{
  "num_hidden_layers": 8,
  "num_key_value_heads": 2,
  "init": "uniform",
  "decay_shape": "linear"
}
Each number is 128 + 24 x the weight over its row's rms, rounded and kept within 0 to 255. Layers, rows and columns count from 0. Numbers have three digits each. The size before them is the row's rms in percent of the matrix's.

# layer 3 MLP gate, 192x64, rms 0.282, rows 63-134, columns 0-63
089:131128109120102131190127112130115117137102143156104121145085131102089058122119106087146170135095113129093151110110116173118129100128120133163105112126130120120170142144154158137101099133150135
091:107128156130143114151149107095126110139104078171162148094119121128143103142159118137143136143143118143146145131106097135116135124128112099083142173133081086111158181167125108118156096143133090
101:128156137127129118164140122178130109162180113137090119107110091089095126138130118104133127119131095128109161136117088123151111078130152106116131084124092092083160131138142107107089128106147148
106:158160123134181144131111154142131124155140142149159128076145124116131117110118112130160128131142102133146149091098107167109092076147153155115107174110118106111134102098134107125125088073110142
105:118123171131154112109094141151124132135179143105140135121149140112119122175139117123155131112120058156109142154071123132120123118119136125149110161134111089147168094126102136155104110180121160
100:132160102119098128178194160124143131133143147170151134140118101127143145123124103134134152133117123151101142135098162099082122174110138127098112155086147121121101129114114150101091139171092128
108:131098140136119103150135181132174137110141148123169187115109156095130082157112104156142078124123100156126148147103112124107131118153119129148138118121126098154088137116124122119122092135068118
091:138115126154097112158108148069158126168088111112148136145125147112112129134087117102183135135126140147137135094132100086171139148099109113154158142125154096126129136135155156082127102137122087
112:169119133106160133087080110129153079132111098119062120096111104128139115076146099133119140121150111111128147111122129146146120093146128149158134107123092105129134106100144123106173107141088111
096:131170087152119143126107115102130083161137139108114124128138143110132108106110122100157106121058074165140146110147140190120103114088126155114095095103140105147136118128122127123127115134128160
089:132148107151148122156157137160171122154136114122157138091102159129100179083153130121159103137113121097070126122126162138127117155109117154109113113079125112119088155140133112126107106176140146
089:191120126123094146138132155092117123123130083112128091134148118144124124127149115104131102107129131098173156113091142123136096104125123140138158164155096077108133139154083109118135096093096163
099:129140130123127128098119168139170113157112139109188169102137142146131142115112107095146124100070103129123142169114111120137134102137132104077146164157098085121135106169104112102131100123121123
112:150127129167107078128114133101157158147117143179164173123121132106123141109094127107128139128116103154105159144116124093124170142137102153094152107101136123161126132120154138114087119187093118
094:134110151124122120112157120110133191150123145100148163120121185101128144108087126138123137115140121119124145099128138152165094129136152185102133113154066101106155151107135130110102121175144125
116:154153133143117090156092115106152113144123164142196125134106108111127159142155119110130133167069110142131152137101123160116173133098115150097121125068154136133115118121134137125134113126106084
110:125150116122148103157112114148158080175133125125131128096135150108089121161103123117108130089132097128093147122127133172083149128140116116115112109112080101122194133124130159152083103126111144
105:128137132113126086082117127138121116106142133159165180105123136134145103148117125137126128094116101148137159121126121163114117117154117154102127099095070090176169097132129148119108106161098171
101:151152138134112133150096147185135089133139120155160144120129107096114155084105128100118156108140097112121118115116087126118116145105136134115104145116058108151098097159106169111131129094100151
098:096125128149081112144159140128146150149119119137135150096122122110117126099166115086112184102143072120115143167125142113131142113131159131110112113151059093168131108127118098091138099125124133
108:156109153124158127126135127139088101151134106109095200088119111132136120127159106136171127141089094169135157127104128136125167112166147132153162145122137089115138159125124136096169110147115120
093:168112089144091113176138131124117136126126135192159098109140106111098127156112139122116119153084126095151149161109101152094136144121173120105121153160104101108123112130136123092133141177115136
099:138124090126117128124162154122150111151110149143104119075166150127109175132092103140124163121136119136091138133132165142173123140133128132115159143094098105116151107103127140069127104177114088
101:148131177130132115146135154157125125102151157110147162105123136111113064152137091120109085118140109144163156093131113136138125152152113150120136132149073076110129110190133122130137110111109146
088:142135148140089111127067127166128120175113151126153099111153115156110128155113124082110114190112132148116132131075111165101150141112134093157106120152126155152138119115119125099120133136105088
095:124130160133126083189162120114136169128154117124157134133130082138134178078129126108157134143119119131096161127132135137115165108129147156126120164124126134076128172137108136126157144129073114
098:170148110155146127151136131145117132124143106137160101125190117128110152136088127126133165102114116112136156134076079149140140152105142136131139143148113131103142173097124127145169152185101094
099:141122117105128101159100148096121149135144101144114092119152113130130139093165136115144075201117150065134185113129114118129122127068152122129151123119142116126130132133120130092151123117130156
109:132161176125146107113149137145120096096135132097120168147153131079142102125132103105120136128086110187117144114155111152084162116135127145136158140114106105149162141157129188129094117130114123
099:152117149134129064113148096115145102195127142136148147128097136102085147130152130123151130155157097140070152112144128123163142153121138141106103092122113126145147093149153130107110091122153112
118:132131130161152137134136118144107147136178123200167162108119125106136154111119101163114111118117101132171151114109137135122120117109125122136117128114089136082138176117089096108069146111122152
095:134087118122146139148083176134123111120117136104143192124115168115132101103108087111111086110134139108135148112138074145142154140140157136142098093107114140151107139098111144092100126136092149
084:136158115151114131182130171075129094118160128158142157142143117135116146125104122106128119155114097145127175101092079147158155144138161131131115109120138147101136126102141131107093095153118077
100:150122125163127136098093131123172069131141138112131137103115146103158090080137123157141152129111113154104153143096152130115144128116128151124101113093132123104094084104160140099071137105095137
091:156141146135132105149119128103131138104100135140140145140111142097139159123109112135119089100116112097124137123064113176080128129130143152099122105099135126111139070148128175138171125177109093
096:192150093119126117135118157120150079164128145100138137107146129105109133158108133081116105146112104142149139141138143159108094140138180153117140134142116109121112104172137159113105103125068122
093:137113119124185110139118165111131119150159123126132151133139116145149136155147111137110158105142108131124150139079100161112181122094121183082137154138071147091096127125126134089155113123107125
103:141129130134110140176110147140123115110149125178112096146125097141134100131112121089163061131105098118147172130073099138160172124136141139153119131130125120112126086125092123135150125176140139
084:170135134175160139155131112161127156152126107095157153118103114120100114149130136116118146101117126132155149126126100106074141119139103139118130112107090136105158186117136152132162069113105090
105:130178105133168110126131103111132124132114104125115106141135152133099119129138130166096164085130097165127150144141084153117121121124132147110124102089094090129180119167122134129128058102119109
096:178129090105125146131102120162102101118138120122119155124136173122113162132121115106132103085138093138137143124114142168130167090144150110100124065152122139160149093147095145139152096140104157
095:141109112119119129107130163107135092094106129132141188103156105109124130142120090110153103103090139103136116156100098122094127122167129120125114165131115123162151090129147156110167107130069163
100:172095154138098108141153140095113135151115092150124146101143088111061078144128119132163162142117103123156166153115111129118163131122145122107144144124108110096128109148142132133133077171132115
110:132148139101146100137106175144087126124121148147140121087094193113120141112121123091127116135102148115135169089108126096120118104135156136143110153110092154106134107170143105127087143116160169
086:120127086116123062143149080137129100156163070144114161124135091129119102160143137102138172147109107161137164137129115133134162122123127156115093114109100117119131137153138134121145083136156153
111:130150150154118092161130118105127110153099166135130165134101172084085093125128129122128119158080123139147160117121127136123133116133116097134126101092142132140140112143112124052107133165080113
108:171138101148134133123140109176145134145127118136135150127139091111105188126126119154117140086150099131186170148126139165115109146123146137065118096103117118146135124132094153118124084128101110
098:113120148114154114092129134167132139108134143139140133137136145125144137125109067104122118154130131207115134101114089083143149134177148172183139109138144127164138136142149111108107098114121113
110:183186131126157128123114178122123111158146148173120146135100110138110141137120112124132148095114083146130141138076127187122162140103130129125128126106118100124130140136123131140079094134124176
108:125132112095133122135095145102169094158107160147184175168119142130160120105111117123105109111112134146121156133150154162150149127128119185167122099137132129164135100121145107082116137139125166
089:148153149153137161175105181135116110133165102141123111132131171118107115126121086104089128127050133113174143132106156131149101131114151126120151116071133139114126122112119144115141121140094120
089:162127092147184126165160134135074122162124146152114117150106112118159162121147125135160157158121152120162166121104130130118124115111097097124131122140140118075102136146081129112116118117139180
103:154174126131148078127134117132146163119154151173135127146107104103113124142130128149166113145158104185126158125083148154156118139130108128120112125105140126122180113101121133103080138141092085
106:132119119143136127079117116131121127128114147135122172124149066107129127084146107119115144143124136154146158150088124140130174108161118118140130175099121137145103111116153125127139072152060099
090:142146151158127135130123127123105113104116124164141154129120088115107102137150120155093135078145089118121154145095132112138120056123167117169099166094112116125103117173134123127115134110150178
098:144159114172103104141082136124143106162101164151112098133136128117109150086173109127132114149145137145119152095099117171112137089117097139118142078119111125121122169150098143137108102093092132
109:176126132151137129134106097132136157115114158153121100114120090123119154132145109103152120141122163104150146129091086197134110133101104118146136140141112153075142123118157136099067107158108128
091:129113105117144083164120142128135089109174098131143094122135158117090101126113129127148150163100110140084157108127119164145128166164126146170110099091114097145111097116166154132156107143116147
105:136157100116141115124125130125128160160129142152141158165086104091124083105128114112129102135133100165099137155145130155122125114140095163135083127086101113152187119147126149076144098120112155
097:134124147107159121158127144154137126104110129133170145088135121125097152098108119167086132171113162102144142091122122164144131132098165152092093151128085122085115140134102095116142099087140119
098:123163127132105088132114135147149093148091104128179108144130119127119167144144119102124141143107175133102151128183116161154182133150162155105106130140119144111133105139122192119121132095144126
084:112125127161090130169100175134135132075131145138136102148157099119126100107118133105148125099098151157141159115077119143144119121128129149115117207135125103109120107141134136160130116148145177
104:135107108115155108124100076113151117159103111114129115146163149121111130121146109101111145149066141159118137067107136119116154108111187113152125106081106120096123147121135145117103116083126142
090:112134145128126115148133103117147123124181093133087140153104082098118080140111117106131120123173133135151142120131111118129078150127170124154147124143081078105171139074137137106123153123114126
116:158145143130148128177122161130114102144126152123173123131117168121110144091148122113124134110110100113151158125114153134107102110114093117122164153111101101107158157163115121100108160071091176
109:158150127128113179202111117121105093093115129164139106120110118121106135111111107122149128139093136083151160131131079171138125142082093124143101112143098140109136154137130142112110130162113103
104:149133111109132133174146140136160066140119136153160160119165114131119129126124131138149147127078138104149167149132072114137115115149169159097085132130120106102132116097148104100128124080104107
108:150142111102114113145105113140094169132095147107152135112151112114105093140085131123178172143117118134148158121134127151102078120134113096150080131119104133190128115176137153121108118124118154
110:150130112158130123136143128085142100130092126168152144168098111115106129152127091099104143137102131145168127134162117134115157131145164146094104126111118131128198098132125164082156150157124101
094:152120119163129121126091113107141103131105130147102112129169105143144130107134116124138135143156081134074161078125146119177109111090098143172113150074122116149105090140138131140115099105097133
105:131138133118163141128124118122112141122122103159105115177153166066097107165140115102152156157091101186119149090129136090114120095126152126167130131143094107134134171145111144123127097122128131
096:103114118137109099142114188156109092125149136143133134136094156097079103086109137148117125104129126116111164128124102130180119141168122110092136115141101106136099095160129103103101137120093167
# layer 3 MLP up, 192x64, rms 0.293, rows 63-133, columns 0-63
110:152113147156107151138139135098154144161118139086178145138112124103127134147154134118124129159133168107109113129120132143110169151161133104139118140121172149151126175183110125108091192153123142
105:114113162163117108141126128150192107149121161109105122112146084123111131159128142125169090133114114151132132196150121124117097144065125127137141115124142092094149101139093150124123113150147122
117:162128103142165126110075156130120178153127095120145118093117151131171124113098145087136146157138132123124133133123141158118135127095146167116130123160151172156076122129120117105161129186128124
097:165142110145142124113099133071113176118141115154159110100143103107126120096190138112124088150152128105151110116124172127125068099117119175126133147107100123111153130135151117103099123127134125
093:163164124088112089130115182131127100128114125125130122139148186160174133099122152155158129154150108137105118143155133169127109118110082166089135127126120127114105131131163145112103155136122085
096:151127116082134171168147101152118163120148114109131132115110149101116133109137157106172134117161111114141110118151130092128122150142146120114143145115123169194135151107111145098127110175121191
108:150095087111120107132110123102172107169110103094130121148112131112087105115126139165140113122149132167087136101158115119125103188126163173141137120103126100171124128113164114119146124119142094
100:121174114134167124125119111186144121151105118143116103068137126141123146143111128101165107190129115116135119078122090107115117130106122154143132074107099113104144119076117124119140148125142133
092:097139122136140100106105109106134139156065138113144159069131127120126096133126136147112127102152148115116122144149102102120175136181105116136132134127147151123132069140145152115152124097096072
104:111141100164111116102146094089158130102179142131081156192131133130144127162143101151170111148121115167118120110153121154107147130114130109121148128121127108137128127123087149141129072143158157
087:140176104132135133150130158142169104083136145136051121140123119113173130159111134105119112132134156159127139144121140188092133130095125155132136150124141128147149076119113159132155110135145158
093:129141152133112145152116071112162109160125125137124116125168130143131148137068167133102103124127120144134143123136108146157066115081142105078120102171101114131138134116108101088123135097129151
101:156111125128120119093086164137105126105147128105090155094155090135143092078134124148140114164146137103111123127111094136116107093056134103133107110127126086146107152142115143100150165129143133
099:162105135136146127137131115152179123137080124137111143100111145185099147059125131131157140120143144172136125140162123125147136148134137138112101153100083161135119118127133100163139136117092079
086:133123144125121123134124148119130113106109158099171132142159095133110141147082114135087134123142110148131125157127144115116114124181153122101158149183095126108207094140081148115136136118119156
105:084128137114150126117113085085133156144159112096115153120148163120149119119191138110123142124096113130136114191152138145132146095124131201152100102118122111122127123125113131141163105113156134
093:164137149119114101150185116103150119122161145145107142120165139173126155089093130152151090115140147104105118125088133144178112144155144158134103093126119126110151128104095119154076125123114120
096:155101134149132117160139152143121092146141091098147097113088075089108120122113127113218144113124108119121121129144140138091127118111103116178120151148118135121119103121096140134129155135157155
086:096084114096124129125116123161148148179068139136140134149090112142092104114122130124131095114099165129115124157184124147167131121138114131108140131148142101141134136131181098155129169136159139
099:154107147166144126140134148166110110128145150126119128120109124139133134115181122134098096101152075153119125119126155119152144105158121115144108074111114152150196168162075125129135108119141115
090:104152099163137108136177129090142125111084095143146110123130120136104111128105153149132170122184104138123125134143138059136147130154115164128118124097142092155156121098101142126107111143083119
091:145132121127139163152156063122161110118154082155139110140116125120099139121124145090117149125129094073149123120096117139134123167109149152098130101152088108093174123127102119157135150170132121
092:156173118120128131122109125171087155069158135082130112124131112133163154167125120125170120099085120143113134124139114139171136143112107150098159091158121111087133098127137164135118112132117100
106:113129119141112124108128108132107102112127129145123154116140105187108119150106130172136138116097169114175137161097103097143171125061151085148134122125130157132113158145086131125146130125161092
087:134098118099158124107163123086121110136155093136137185104127167100121136134128138173145135099156139109110147159108111157114152118121117101159139133134122108155081167145109098146068105135133144
109:099117135147137151178115095158126145131165143110117175160120074123092138100114124133165119133133158116075139113137110122144183100124113125147173149131134122104114144114135102099180117137137119
089:108136125150116134144162104100104132090142142151129157143123137086143165118178122166110138149135098155152114153128151126157157144165090090129121077135133177144163123145109131130099173136134103
098:184163187078164160099135161103116157139109162095114108113157119116113126090126127143135124141121123127102118102120156130109112109115167161133110122135134130098129116128133151110086099086158135
095:120148157152101135124097144131146119091112130080125113096175114088101126118121136081100097107125146113175138117113110117118149099122132081128133174152131164112095124160137120162123173148101127
097:165135150151115137144160148153131142132160146165087188114125118154161107148138128136128140115147157145188139145143099123071150146101154123111123108120112145115147122161138170096132094110158130
102:162104145121104148125171141095137122123128124090109110171116089126122093183091154134151154138139088155108142152127133146133127150154137166107141123151159071113114089123137145163160133132114110
115:119142120119158153144102107141158137116097100115126104103146106156159105110118108143142087205146137145102127109127093140088115169104135144135131063108133116123096119143101133150127129108089147
113:142118152123128097111167125084138113125103113168147108148117115123130081147078118137113092106148156116161143125141203105130098162141125114136136130131099075127149087128116126162126137139148147
102:132122137135137121107090128083095099138127091167138110094085123149124158076176134075111150131115134102133138115101114100102110110126125125115142128107093125156106125127154077150133099129172144
082:134108131125138163147146133109141101090117126123102155089129116108090127097128128150112106115144094182108108145095158134116110163123099146129089097111139141145118140156180158191117111149162135
087:138179124164144137083143137098112079099121144120186151120139082144125137127131139114093138143118118143140118162130152091143175141149095135143102131088149103123139125111136150108125137146068123
092:157144181124110130091124132097110139101172085130116115100107113102153107110156099079131149174110149110126133117113129174168097126114138122157125168127127105129119154087127146147108121157157130
107:089151128115123162163129125154105067108117120172166149101157137136155123175107116074118091124103121147124136125108091146157093096147150108129108147161131140157117114124119101134136155129150149
093:083129128136127119154113176078119108078170105188141122134134154135157135092134128114131128151132113073151130129128150128130146151128075123106113106143156134125116098082157108135112161124138130
097:136145136136164110143095170120082162144126135130155164112115155157098163138138146147146169094138140106111147119095145104139091117164197125104141097138155098151117144104136114157143132129124149
098:147106131123075113126115180145161139145152137147165091094166102125121163116118134127095107141132112093105118138121114138134137173139098146150101113152138106073083161124109105160142155121126112
108:125123123128142124131119108079139140107109109131062129137094131170138122134121145146118134124140092116089129126109133084171108101112196144147111156084106124117112100090139118107079109128109115
121:107121108112150154114114081105132155106160110132154105122083187123136112099110139167116117132113075153161139122112184092131127109144130147114108118115105152132086127112120111156136090127141162
099:142118143135130113112127121137167134105133152070151162137172138133128144164150109072106113125097153122123111093087125173079104123115113095086112117141153081146132136129121149143133159102129148
095:119144119148155153150102153144164112121123169156160117108184124123108129133097117130128085146118132120101133095145129087139147136155167159074084111119086134100127101118134148116176121143121148
105:183117135134151088105122108090125195084110073152122098145095102155143156135128119141145137155168129166104127098131114150095098101136156146138105148122129134127129121123124109148144119158147124
112:104138173134118131132100146129133152137130181142121129118161125085130145133157132082086082157137163103170140114179167145146119135113126096140129138167109111123143150134167165100122146102122117
112:109139152100126118131125150179156169141144159166148131129184159112148093163129096111120113157094135157123136115126124117128128130100104146166180106135118116136146157177120143115083100110137118
104:129065100120110094123148091134080151144094108102168079117095101127124099161102122137146133100135139097166125075133133110151123105115137152139085118118119173103138110139125131136140142126137142
096:167100144131126144123171078110084110160146152139122146110110112080162138120167117140124171145153134123163125115100136125092159121117135108129159155108154108121127116113165104160129141092177126
105:119110122115091079086168115103140114120098133160144105096120111154133143140095131152129109111144129145060116148093129133099180143114124125149113145115099106112166113135108140130139115152184109
102:116146118118125078088116135137130119137164120092122068116162150104141105150121133119118092163090160101127123141136137122109144142093148122095123118152088168151126089166119188129147145124137124
110:113131163140140123118082128072114096112097100152171151130149145142125113170128130130133116109151157105143152138147129126143179131135161151151138136179104154127127136170158177165118123096121130
099:092112090148092130132068152107097127113119124133117137165139124122143086114112120124135143183122129161115095108149122124124146129138123116189119167150152081139109099085145135098121096123104118
097:154146137097159113104127111164134163174137103113134144122147113137148167116136148127164104124138128072172122161089114087171122153118108160122136086163135146103123105139106148094132136152110113
116:135141117172149117109100115108139107134105157089109092128118107104076138124132117160086127151128181132104113145160085106165161114155132098096129105127113124152131140172142105147126147111138083
096:141149116089088146130115094142121119134111108132072069125094094133128167116112114076127099138164145116105117116141124152139122152143114136090113131142119135105171149139127153101106134113150188
108:106108147122150134169122137145200176157131151105162179104142134146137123145130127085115127134148161104178138170146109102123131159102127107108134115129126117135141127105093153112122105095101148
097:131121103149150144147117058098107158118113117103124124160151092099135160138121145130115167114133115118120115083099154101110115108108104131117075140105139137142137138147123103170143138084143184
101:121104156105151145135108129129092123131140149124107127132165159088115143151120102147121109120127160104161122125114162139112101120142115098094134170152149102091118100157149070102102132067106162
089:129146136141096094106151104084112134125124163169169131154110112095126085129121112142124178124141146148149142113084169116134113157150105137157123133133139085154166140125164112086138090123136099
095:166129087137122081110090161101144147119148150141129104147115092124075097154147123100107128148102140096148137144114133088117134160109122142124136145122137101066107092146142114117126127171165106
103:119151122120126135099102139143151102122125145098107111128143095142122098101132123119124109131152117129093120110130121092178090097146140102147131092151141121123144068157135067085113142068159117
090:145129094164110108117112101141091175140116135112154092105136145123134140135161138098087099118123123163156152143130117161129133119124101115125131197140132185127104138172116174133135144168131123
111:140096132150120127106143133159116118169132122134085158176149125133098134188099138128125114129132147110190156136113106131147139153152095120131160144133152114136103133077141071149112120106136092
107:120105124151130135163147110094091150138125143113112118158131064156141153094161136151140131116115129139158111158159150139139116076149096172150125134138148108078087127106172154120117122113117152
116:149149142115165113151074166149139156143147139115127131167135163105136138127121113138104129134168159129159125119115138168135169157083107104171110130141166157118141102156150153113175106112108141
099:098120144175115141121134122108126137095141109149160113148145173136169103160165123129121115134128098141111114102127129115111144154141132137090114122129161120121078139113183109165129075122176170
098:104168106122109111129089152116124135094150154144174099147129134127158161136135134086107151094081151132136126164162125140099134110108122170165119172152115117187145112135117147114118151102138130
103:120093106150108169133118125099140106171107128157097122192133110117122171122153125122086129097114133084126131103110130166126121145153177109107122110093098145132155109089141100133168110125123130
091:094154116092102115155157155106082137142114120128108093147132103147137119112127163140105122118111155126092146168127132149117093116145099136127124149129148081164133085174139157085151116098161101
# layer 3 MLP down (transposed), 192x64, rms 0.288, rows 63-133, columns 0-63
107:112137113096136152120133173151160122139103145101127158091130163134126169138144102154095136101096124104099082121157149121155148112097111164167155102157161135132118131135129107132161094102101093
102:156106087120089128122118093084135150142125148143119117096144196169112124107116151158120142127118136115101188099133136148148117137162140100124136131097156127171143149140181131132111118120108150
112:100182135099136151150081168089098096135106107129132138157132146140114137141123082088116097123123112151136128139164121151139119185131120150125113149143137124095136105133092084122136151170103151
103:129122166132151115150142102143158151122129116109137143104174126093175126106152166155143089115093076140150098113166146133091119136140166104146077141135127145175148154129113141135120135128116156
090:136100126145121124108113122136086102133119104112125114096107156131115089152104031139154114075174144119131130149133100153143111129105129110145147136146143151090128134122072123142138110140123139
098:132140128136124131123112154112162095147096150094127136127110097089149134125136118112136133144158111135135060118138176083116169153105088121064134132120134144134095135124153081156121131137090122
113:090125161120110136137100119119118178107131125122111137077151152158149131133104179142141109133080150149129178147150173104083161098129108128125115127112147135115153113094120124132094116105084124
097:118087084125110160119118118116099119154138086165082129161149093139082131123144164090148140085127136126089141147141152111099151141145143156157121155090109109129129148132155126116091146131153105
096:080140132125157119094096145151113160095144092119154105118135107137105135161152153154126170151097136147157135135130120135148072137146098146158127108081109114147104122152081101094105142126124152
101:097135107160149097149101170152163119163124126100115082139117113131119110110151165106111082084122109137119092106103133155118080090139137168134114119105126131138156125129130085142141142117082140
082:134183133136105141152129145139114143144123124109143144130149114121121128094130154140160136095124106167097084173131134082140179126126118138091167107119138145098135150145182115136118130149116065
096:125149121134118147100139116155153114169131126105145132123086102153160151126151062199116111123132154129143083116120096104143146150149123153156141121169130127167116150133092133143132095106126100
107:079126151145146115127173105156143141124078129127151144129096112118136140172120128138156092156132116125149184173119152130125131137126154145175111123170168110130147113136153130135115113117191132
097:086118138075121083134122116099115147128153170097143157104146129091179105123116173103138112115097131090135127131112153105091090125153148140091124133149127138113127111141121145090139151117154168
082:158145095137070110146110135117153145123095151110117086118123134171147115074107126117125160122090096143109132117157158096146104114107130161122126118107095142154081146138186121102130136132143119
101:148129093114067119133157120154164124137097142141137129109135105133132124111117185134162126136155144124130114107155122105147115126118121132095129149113140137169061147173187122149109112113086112
091:064143116124135114110114181151100138118105148103139134151116099126116087160119189118127169132158124139120128089143139086132151145097097128112158142077107131115119125133120112094167115124138144
098:142149146134136147126135100099125116108175088139146083157109163174110124144133075151113112126138151156118134123113174151163107134103100136124125119150091121123140153132159092099084109147170138
084:128123104098110116121157102058112114145116116143111076123133135107133104138120169128143104133123103146135132096121121133140136086079109096120153142154164151132185160116161161105158105150119123
100:111087127148101081125132093137095104124146134140119122094151095163130117157162125121128180130149102127077079108123118145103144130133125109126139137174134119159140144087150102148132073145114109
096:117145130167134132121119100164162120128141129157135156107163180110132130174117083117137133135110068148098117135139139120119160152157142130111100168099161118128145152151160166157149092123142105
094:117086129122134109100136107094160079150121121096108132129149146137156132152139199135177135111167156117127151126138096090114125132138153163112092095109115150119070131099129119119129120107143123
088:155140075121131150131147159134169094160166116173115145116110137102127141125097139122127110132152149128128128130098123094104121106096105080119092110110107083180124116131153124155160164159130105
101:117138150125131097094181106160143172126115113181106135155081135104169137117134093148099121109117130110064093149119131118132131160135159111126141146114113139082122135143142129145140081114139117
090:169122141119157147122087133076129156130103139129090153077106128083164149157091119121162158149111120128147165130103126133102114115123109107122141121106124138097115125143137160110167148164165096
106:161113080148131096131089130130130142123103154111124112152152100136118148083173212149124134123086148129135130157112113134148137128121127107133108094168142111134109125158149115134103149113091164
090:136177133142131145113129172124101104166128122167156116143120152130150118136150078124094118083129135126155163095175149120117089130092150169126146134135151136137076148122149136144163130098152134
095:129091103184099122166082104148127132134123165164138135148094114111132178128149121128141144132113123147111095145098122096122154129105088155110113137097122138104125137144137172099138191142142130
098:125174125140146124142143077127102098097115098122158129117106144160151087165153125156124130139130138164112167116138111139121155126135146071084125119159161154134143082090090108125145148122146133
096:140106130119128115109099086136138053166107132115147127138132128141132141166101074158126116137130099136109142162124126138163117118153125165154176130138182116151120154124121090134147088161136119
103:143144136110121115154174118103143131136105121106129132172130144097100104118116075137117168137117141124097126089090110135116136169154154121151082185128100096142120148139140133112107117182141099
106:123082117120127143157141128130175083135120164117139121103138157137114129175155141146144152165101112110118134133107069087102119156131151157087095105102140152132128143152166125127105118090151142
115:160078159136136152097181134102120148107162138171153141160106113110101135139156105131135155113119124129155125104099109167115083105122156133129114106125112096097142098101100113111135122177128097
101:089155165111108109129125136127138146126172123107113135180110143102069140177087127159112165140118133102115115143129096167135126169146122100140150110138162095126144144136109164151157123143100130
095:152131102106105107109127129165125118136112144113081129138123110171111139109146204152157121130118134152090112135110164131136169145139129165131147096140172168136086136126168120138144128123086110
086:152147087125114106179119112130153103147132144091144098140164126120098081123145117134111070144182096152144113138157122152113160148140129118141144118115147172120124133135121120183144128144170140
098:108141133159117155103149140117124129145129111166111149126135130080115139124121121100098045113119156130112164114118141146132152107174130149100119128115071110087148111115155124152143171161130143
115:098132123111127143104107139156099162129121133121127099119147138140123112127135171151154097129159062073167121151126128087121156140132147162114127101182096127120142119103148155156143080131137153
094:143108129109111164092141135116124052106123102160112121137176079098145090124125096156117136134132156137101120134138131124138154159111146162109115140138163129145136105119148123129078100136159089
097:155124139111145143117131135128149150140123132144097141134112125093155131078115098123113124149109160096117091098176128126156147143159104110130113098088148134117139064137086108138067100123098148
091:188183106184109118103141101165128101132139102138131121159124149153140116116099098151144150138143176132111153126102139101146098147101137151134104121129154134122117174160159111089123127142154129
106:081138138150094132112162137115118118159132132132161100137117139078142106120143121124143153139134135134137145082131176137145125142138106131119178037118127108106098162149121130106164117146134106
118:138159084141130146139105115132106125119107140114098160159131127091128213139152090131082119149139129121128080141121107131137122119134113137151165125066117116176152133103117120139128127098117107
097:138151185116165143128094107101118109123146130144136106120140145133182087135152122162120151175101117124178137118156118103137095110113141143132180092136101145136076114124128135122162125098137120
092:132104133147115122105112142123111132114109103134103157175112123155126117141120108156101126075132109161136155176086103148103103116119153110146194129144139118151133154142104104127110070112092110
101:172140115115163125106136116126081128121134154111145096156170114124149113116167063109123149118126112138137166139149132109110126152143185109164085130114131155103148116086105120146121097160141123
112:140177141091136125143119151164117102121108082107110155137097107116119081108117141090143097140103179095116104089111129168133162145151134145116122099143127111111114126118136119124110124099169176
103:165125141092130100145157138105160116113154114118154093105097151129137123130144151148155079173142161139092115131115136146130094102093153134142131137118144128183108102124151082091123162127145164
108:136123104119154142078118121116112098126145129130103126119122133126187150155133042144090159123134155153099152173124112127102154131127141117143100137155154112100161086099100129131122152130120121
097:129127122135138166146163136123168105091137066107105153152135154110120120155136127108109111150121129130134067115149090088135143161144147128146174136107148142122149144111073160125157125107095132
117:123092132115114130059229122100137121140134126156111134137126138097141110109112113124116116134133121134133148134117114148134112113151123130130119131103098105108213077127130132126114113124128120
100:113114143102124184120112141144145088122133185142101152138118118134179145139131063118107139146118208135110114136119108097116134133115149129165094143121153114136125145115086118119151121132143139
110:185133136082119126112149133148139192134120152142160165151122120091130100171108139144132131133113114113118163140134160139087111109119126083127112128174125131126147090097103116115120118177156124
104:104105132146142182098113103152097117130140100128129115118078142148130100121143167135163140168118102104130127112088151099170077108138107091152114077137148111133140128107116150111135120134085129
093:118130160109119165123137127080110106144115144102125144123131146169148122148109044130094146134139109090113120178127121131126100101179108136114109134161166135102155139116140103099161124116133148
115:095122123109106139129164129177109130146158092157096121106139130091152123136121138091098131118128078102136110161148148162086116130164124139132171117142110124129151137105099101113127141058150139
098:108132143100139162116118106134111114154115168114078170118133130116156116087155206112118108144076123120108099118136127147089116102140075162115135103126106133115140136148127167134131134101127130
109:212134123147146173118085128119114130130105121141114084116125186086102139143140107125116080111111108130119152118079146161113103113126152126132126098129127134144132131130136125137098138140177105
099:090181119120121116137209169169103104127129138123145142095145135113090135121143146085107101134132143149132086121153148136136154117131136131136129133150084133132087138142158107143099122132164098
099:076157148155129103155157071154158148125132137111153174131144134124126143129157170166114115165125142121131183162144116125170124142146154104163114141112159117150147110132102149127134134158156139
093:129129155114151162087143152097110152143122128130107173127140162117108093119090117108111072134151137106145155099116114166149125125147121094135146163114093106096116105127100116099079145136084121
093:132072143102160144127071148166168132131135132110147130146138131144124150148091190116121105140139148108119183123121159151136157110136154098120096105130151110134127122149136140124130087108113079
105:123101128116144128143159109140112116112133118103120148105143117145136094116162087149155152135112130071138143177150139148184178138087107136119079144118140117139113088135127111090158093138156122
091:107112178106111165146131102095128138088123135126153162118132123128135116154123073124153176123124137147124149106145180133144138114139118127113106183160093128149110130088110103165105117164139102
111:149117143110073127135146130108116116153132127146102128119129124135069085097095157150163121116113124140132077133065109133149125119119153109124149105136140121155141113144046153137120140113126110
110:131139131121081141134132096134119112146073161134113138092133129169155131104133152102129122139069149128131085146136097161134111094159062160139126132159113119147160178118123129124117133125120103
113:125149138126153112141106101083086149118110133107110118113138123115138097138117100147110143130135106119139170120158185125180161135140126124149159112111111123125165125180105174108138125187160148
098:156186121134126139136154104134119107124128150097172127132111116104095116078138101116141143148116145105148088113116148155149118070148181142121160127109145130127112123132151148137146131105166069
095:142139111116087144136123123148160135127118160187124117138141151197069184117139147135133135139111111160139094107161119125107110145165111125110149135141176137118131124153158129099164142126117117
103:100141150091150159133174121164150125171140136135151129140135109164111093119114160124127117074126133096147153120132134150126125114089137108113116129158120140152165080094116165112103119162182125
097:109123142141137106158069121126124120134125127122173097117111071185142102162131110174146121124163116097116152135121142120165076141140114108168134125136163114147142140159120108099137144135093135